config.toml
vocab_size = 32768
hidden_act = "squared_relu"
init_std_up = 0.0533
learning_rate = 0.00642
lr_head = 0.00925
final_lr_fraction = 0.1
dataset = "wikipedia_en"
Each number is 200 + 40 x the weight over the matrix's rms, rounded and kept within 0 to 999. Layers, rows and columns count from 0.

# layer 3 MLP down (transposed), 768x192, rms 0.0532, rows 350-366, columns 96-191
225,167,187,177,251,245,184,257,263,227,242,177,291,258,252,218,212,187,192,130,185,197,194,167,170,171,186,188,167,234,234,203,243,240,174,184,207,124,238,138,248,229,160,162,141,180,204,241,180,249,241,193,244,193,255,141,188,209,225,152,181,183,223,282,191,200,297,186,146,98,153,182,243,193,153,112,195,243,195,251,205,134,194,312,203,165,181,251,212,130,214,135,202,190,205,184
197,193,145,166,266,282,206,161,171,271,192,197,148,244,184,230,184,284,194,163,223,216,198,226,234,208,214,147,164,204,220,240,184,144,198,223,221,224,206,247,164,223,187,220,229,213,203,198,193,270,179,211,226,146,233,305,244,201,211,245,263,181,236,211,109,184,149,211,155,231,240,265,197,215,196,204,207,206,140,221,144,176,122,213,260,294,217,133,214,167,124,213,201,259,185,252
187,255,222,184,176,248,172,199,209,172,249,186,270,222,141,270,236,157,159,210,208,193,229,239,212,174,180,250,230,209,256,168,220,179,236,240,248,166,214,178,267,232,220,185,264,141,197,185,277,175,185,159,216,170,191,185,223,209,191,150,242,273,216,168,199,159,197,187,217,204,253,292,197,194,179,257,220,197,160,160,210,242,239,212,221,213,183,269,176,186,219,209,172,175,223,173
162,183,199,143,206,186,195,130,180,168,186,231,203,176,213,212,231,182,191,177,248,213,280,260,255,173,219,224,207,203,172,146,140,306,181,268,197,242,135,250,235,250,210,153,246,160,126,266,202,183,235,224,173,218,218,200,208,192,212,239,250,208,224,227,211,209,193,194,177,202,187,230,111,177,169,160,202,251,235,242,248,210,198,252,203,274,142,214,161,233,201,186,152,214,204,308
183,177,172,230,220,182,205,226,151,180,166,174,174,182,195,164,260,248,202,170,263,206,181,213,185,218,247,195,206,204,199,194,162,175,177,235,193,145,197,230,211,236,153,114,198,139,158,195,288,233,243,170,205,224,184,123,184,202,131,195,252,228,116,203,199,171,151,250,214,174,149,218,264,216,212,172,185,194,268,200,170,192,204,216,208,210,147,163,210,237,205,208,226,201,182,132
262,227,227,217,258,125,167,165,120,140,227,233,236,125,153,271,160,257,117,195,212,147,142,219,218,209,220,226,264,143,189,217,273,238,231,229,191,189,171,250,139,220,206,162,233,229,149,210,203,191,222,264,202,124,265,151,144,236,166,179,262,181,239,239,180,289,239,212,232,237,158,142,157,162,241,199,246,237,157,129,207,280,171,200,210,168,173,277,241,245,152,306,238,156,137,201
240,231,320,187,197,199,205,144,183,160,194,174,190,102,197,122,214,196,234,218,102,217,159,183,142,247,253,190,211,102,219,116,234,193,205,140,200,223,133,138,188,203,214,164,144,191,133,190,182,125,165,227,223,193,204,201,239,215,164,218,206,263,140,245,210,172,150,156,215,198,149,117,236,204,226,199,170,142,182,281,270,152,139,189,176,214,195,142,161,198,184,210,198,219,208,256
216,166,147,118,212,210,166,213,130,196,219,166,250,151,146,209,233,186,216,202,161,142,210,181,213,203,249,170,246,75,229,252,213,207,125,212,237,157,185,122,204,185,215,134,249,200,198,292,244,168,237,209,234,195,148,117,222,207,240,161,157,240,268,196,253,245,239,277,222,252,211,205,256,132,247,197,192,181,184,165,196,188,203,242,231,223,128,164,151,219,235,247,225,169,173,240
206,213,249,195,246,181,142,227,174,189,160,172,162,205,245,246,302,179,256,199,239,246,214,180,145,123,161,247,209,173,181,185,186,187,214,185,249,216,217,203,190,174,177,188,259,217,166,220,159,222,218,137,147,223,250,198,203,209,174,168,195,105,232,231,192,234,207,202,265,219,216,168,221,188,183,215,227,287,244,177,239,203,203,80,209,204,256,191,174,260,191,179,187,209,270,175
186,63,253,146,189,188,196,185,279,218,221,252,197,190,189,193,208,247,248,269,211,175,180,271,266,244,242,118,153,104,245,169,152,234,232,199,220,207,149,202,193,210,228,198,245,135,244,162,163,232,153,209,204,190,206,164,229,250,225,220,216,227,182,195,130,201,246,236,216,239,174,180,172,247,173,225,213,216,187,279,197,189,288,237,232,229,188,217,238,263,165,224,156,241,72,195
175,180,242,182,140,224,190,158,117,274,279,173,234,213,196,248,170,272,289,158,161,250,221,185,232,211,193,166,192,273,166,177,246,239,200,174,149,188,259,222,201,267,188,245,232,233,96,185,141,223,251,181,170,260,230,273,126,210,153,177,168,194,189,189,249,205,207,165,196,126,158,203,247,231,238,202,217,289,212,175,187,225,271,177,173,219,181,255,176,227,219,278,197,169,207,221
227,219,188,195,129,280,224,183,181,123,164,175,183,241,246,169,141,185,217,167,174,114,245,118,159,255,207,179,165,190,292,166,245,111,181,172,161,231,194,240,165,202,227,155,180,286,124,261,202,133,190,210,159,207,131,272,278,153,229,204,137,181,158,294,172,184,213,212,270,100,239,155,190,192,201,169,173,159,183,216,221,217,217,193,179,223,209,187,174,267,197,199,165,231,187,200
191,127,195,174,114,176,248,310,240,287,197,193,171,180,160,260,227,247,177,306,173,122,155,280,247,191,155,174,220,187,223,157,202,191,173,200,286,185,181,155,258,140,245,180,251,262,197,201,252,165,186,290,178,235,214,163,240,179,156,203,186,246,280,114,259,156,202,280,195,139,281,266,212,238,186,215,175,170,181,190,165,209,163,213,232,219,224,258,180,179,166,265,194,182,219,107
148,230,257,207,219,221,135,211,236,161,113,139,218,146,162,182,246,162,196,223,196,235,192,171,180,154,180,137,207,258,208,209,173,159,235,190,223,163,225,216,160,170,318,206,234,231,189,166,222,271,140,130,163,104,178,175,157,162,181,143,159,202,206,256,255,231,205,246,255,208,253,220,234,225,165,198,225,195,224,281,164,164,204,164,179,212,264,250,170,262,264,212,117,213,216,150
201,220,169,202,121,183,119,279,195,148,189,85,197,189,208,189,144,218,155,187,167,152,180,202,250,228,164,169,177,251,187,142,233,216,171,226,169,200,245,180,263,195,171,236,177,165,315,196,183,203,262,258,175,244,196,194,207,207,229,191,173,194,194,215,198,242,205,95,234,159,194,210,205,215,82,80,145,199,262,206,222,157,203,165,210,156,252,203,190,159,166,282,184,223,193,226
229,159,240,238,252,252,154,153,196,152,161,220,231,194,192,208,156,164,249,216,176,174,281,214,242,191,200,197,202,116,171,188,216,273,255,202,230,290,168,198,173,214,255,221,170,252,128,233,192,119,178,327,256,218,215,163,218,208,217,186,212,268,173,244,159,160,189,205,210,243,171,194,175,243,175,244,171,208,276,221,205,146,185,292,194,177,155,220,208,201,206,182,271,226,119,219
212,280,194,257,175,165,188,190,216,177,186,220,191,180,241,256,245,237,233,247,225,315,244,151,134,206,227,236,126,192,219,246,216,176,191,203,178,183,203,148,186,189,228,218,125,184,169,220,232,138,198,249,239,218,211,192,212,225,224,143,189,227,171,259,198,245,240,199,212,143,191,180,220,234,231,203,241,176,260,238,215,210,192,159,176,161,138,161,240,205,228,136,188,162,241,188
# layer 3 MLP up, 768x192, rms 0.0534, rows 351-367, columns 96-191
209,222,178,228,203,182,184,221,232,228,199,152,176,199,159,178,179,172,269,235,213,232,198,154,214,172,190,223,201,211,208,164,187,188,224,222,139,173,178,154,194,206,141,260,158,200,195,183,244,136,116,151,270,196,232,165,219,205,178,205,156,240,175,189,215,223,231,216,180,118,201,202,187,236,198,234,212,247,244,225,204,197,187,169,200,195,213,270,166,203,243,206,173,153,224,211
187,139,114,299,165,186,206,191,308,112,218,191,192,204,178,201,178,221,123,171,216,270,194,133,224,171,173,252,207,221,243,165,187,135,187,181,254,220,144,167,238,141,134,165,204,141,196,157,236,172,198,188,192,112,273,265,148,251,147,132,208,218,101,181,267,156,274,192,219,195,263,158,183,266,174,212,226,167,184,168,203,197,206,169,215,185,196,256,215,217,194,185,217,168,235,273
133,270,187,305,296,228,131,132,166,188,202,203,189,165,132,201,204,161,265,148,161,252,227,215,208,190,190,190,103,245,227,165,210,208,222,185,208,173,241,217,172,203,171,251,287,253,157,175,204,176,181,225,225,161,108,192,164,146,271,178,195,222,272,205,147,224,260,254,249,211,243,196,176,210,162,175,138,207,196,168,181,235,211,256,175,218,245,233,148,143,241,190,205,273,193,148
186,215,231,198,203,150,208,121,171,203,191,233,158,238,170,198,215,147,243,215,284,176,159,187,183,263,208,188,215,227,259,144,209,232,212,259,202,197,203,212,210,242,198,268,226,189,198,126,254,165,144,219,228,159,187,195,123,243,205,231,221,284,203,235,217,171,187,211,194,204,241,183,180,253,215,157,194,261,221,197,176,253,173,213,186,154,214,279,138,242,163,269,187,139,159,153
171,139,200,199,189,254,173,208,202,155,191,199,176,194,161,215,241,223,208,232,173,222,160,163,232,186,256,218,209,243,147,249,198,165,149,259,272,239,220,258,226,206,152,264,289,194,220,237,108,197,127,197,134,135,151,276,267,267,175,247,221,245,236,162,253,219,202,190,187,199,189,156,219,229,198,181,223,157,212,199,140,248,177,268,221,183,127,272,204,193,172,240,200,124,210,187
156,257,244,101,267,132,262,222,232,198,149,221,232,202,253,135,163,180,143,253,251,186,210,209,128,212,234,137,230,226,196,171,170,219,202,190,244,135,191,251,180,165,162,202,201,178,203,254,200,129,247,156,123,196,126,129,187,253,201,230,198,212,183,183,216,232,154,273,253,154,188,208,134,248,229,235,303,172,134,159,204,247,167,148,186,237,284,187,230,181,219,169,156,176,179,183
236,207,292,259,189,228,173,202,217,190,269,200,172,205,117,187,121,241,261,230,255,242,184,198,282,179,173,150,227,217,266,213,204,147,185,213,186,200,218,218,240,168,167,123,257,238,200,167,239,180,213,238,185,197,191,203,108,162,216,203,191,196,140,254,234,281,234,222,210,176,146,138,188,108,191,269,213,119,139,233,216,129,269,194,136,181,147,190,155,175,222,217,256,233,231,254
284,171,221,190,229,232,231,200,261,236,173,157,194,212,183,211,164,171,196,243,191,144,137,262,193,244,201,229,227,168,252,148,166,266,218,171,226,176,178,234,198,166,175,163,136,197,183,211,210,147,170,193,312,203,216,191,145,244,185,218,202,263,153,160,185,262,164,233,203,279,166,222,230,224,262,250,175,226,102,112,187,214,174,159,194,214,163,222,170,162,178,194,162,228,169,175
240,208,188,216,264,128,180,186,191,168,198,287,233,155,199,200,160,177,183,185,207,183,207,229,314,168,165,252,238,195,135,246,210,335,227,194,208,210,208,193,152,237,188,240,211,170,207,278,173,198,252,172,261,189,210,330,207,258,211,208,138,248,160,186,147,215,172,230,165,146,167,167,230,184,169,205,177,208,215,213,218,222,224,187,159,183,220,194,271,122,234,184,211,171,239,183
194,224,199,229,134,237,224,275,252,201,105,157,188,259,252,196,263,146,197,192,180,165,146,229,206,209,199,221,254,180,180,182,224,213,198,157,234,171,188,177,319,200,166,177,197,182,194,298,308,135,224,253,245,189,175,204,193,171,181,199,165,269,272,236,225,160,173,177,225,212,283,198,190,219,217,136,197,240,209,218,159,158,184,246,200,252,278,211,227,171,170,186,237,195,197,207
265,174,261,230,178,225,251,239,266,152,140,145,121,241,233,279,221,211,170,191,289,162,218,176,179,140,211,198,215,155,248,198,200,150,178,161,250,223,187,138,150,205,200,160,263,174,157,246,184,176,161,229,234,154,143,191,276,198,171,276,200,218,198,204,137,209,181,228,143,200,190,182,170,204,182,212,189,204,177,275,176,294,187,180,151,233,252,123,183,225,196,202,202,175,64,255
174,175,177,210,262,251,234,199,163,143,266,193,203,155,194,194,255,198,192,261,178,210,162,193,131,243,175,244,164,148,221,233,210,167,242,155,170,244,269,262,236,235,118,195,207,188,162,189,253,213,238,194,181,147,112,267,186,171,209,185,248,226,254,210,193,123,126,258,198,205,250,192,197,194,233,248,140,242,221,216,212,126,170,221,248,209,192,256,129,138,215,192,208,184,267,141
262,239,154,204,241,193,227,216,133,252,175,225,251,187,230,242,185,235,181,195,273,249,145,225,149,89,135,176,246,245,191,238,204,189,134,210,209,211,175,282,188,294,163,219,253,201,123,238,181,195,177,193,226,204,181,255,204,203,256,183,192,136,174,127,164,226,201,218,243,251,305,205,158,246,246,259,183,188,214,140,176,164,226,205,243,185,191,174,126,147,153,148,232,214,227,171
277,145,151,172,120,152,239,193,225,156,266,150,114,120,292,199,218,185,191,201,171,232,234,193,268,201,209,185,196,182,167,249,177,192,108,165,165,243,281,115,199,157,192,196,127,242,239,246,153,192,109,198,239,180,183,150,261,141,199,193,180,266,179,267,121,284,155,156,240,276,217,196,212,211,180,134,216,233,192,227,183,243,172,257,180,201,268,190,191,154,177,263,192,168,184,193
170,278,141,203,231,230,241,198,233,181,163,187,231,213,205,133,230,138,235,183,113,206,186,150,159,224,153,204,173,175,213,219,185,183,193,213,264,190,242,225,195,204,141,116,124,200,180,243,216,170,192,130,198,196,220,192,191,163,221,255,159,153,180,179,174,175,228,258,238,221,252,252,210,202,205,212,223,194,208,220,207,148,168,255,138,211,233,213,174,200,157,121,216,253,223,189
243,233,173,209,146,197,155,132,209,213,201,232,217,155,238,159,159,124,209,246,137,255,143,151,254,188,239,218,172,219,159,213,269,183,183,207,267,264,184,234,232,238,206,111,275,247,227,173,182,223,214,241,205,285,236,213,162,201,234,199,254,214,249,281,245,229,193,281,165,235,166,172,203,178,240,135,235,144,193,178,202,215,128,204,239,155,176,247,196,178,238,166,223,223,238,180
202,186,245,174,238,197,164,149,179,186,229,238,78,125,241,239,154,174,267,211,204,181,192,166,204,241,138,279,293,147,223,189,173,235,230,245,220,199,162,158,229,230,157,252,185,192,199,267,238,230,197,85,198,232,176,264,227,221,200,161,127,202,193,135,126,194,183,231,203,175,185,235,143,251,208,181,198,214,222,172,265,198,136,172,229,192,248,282,188,226,240,153,194,136,161,192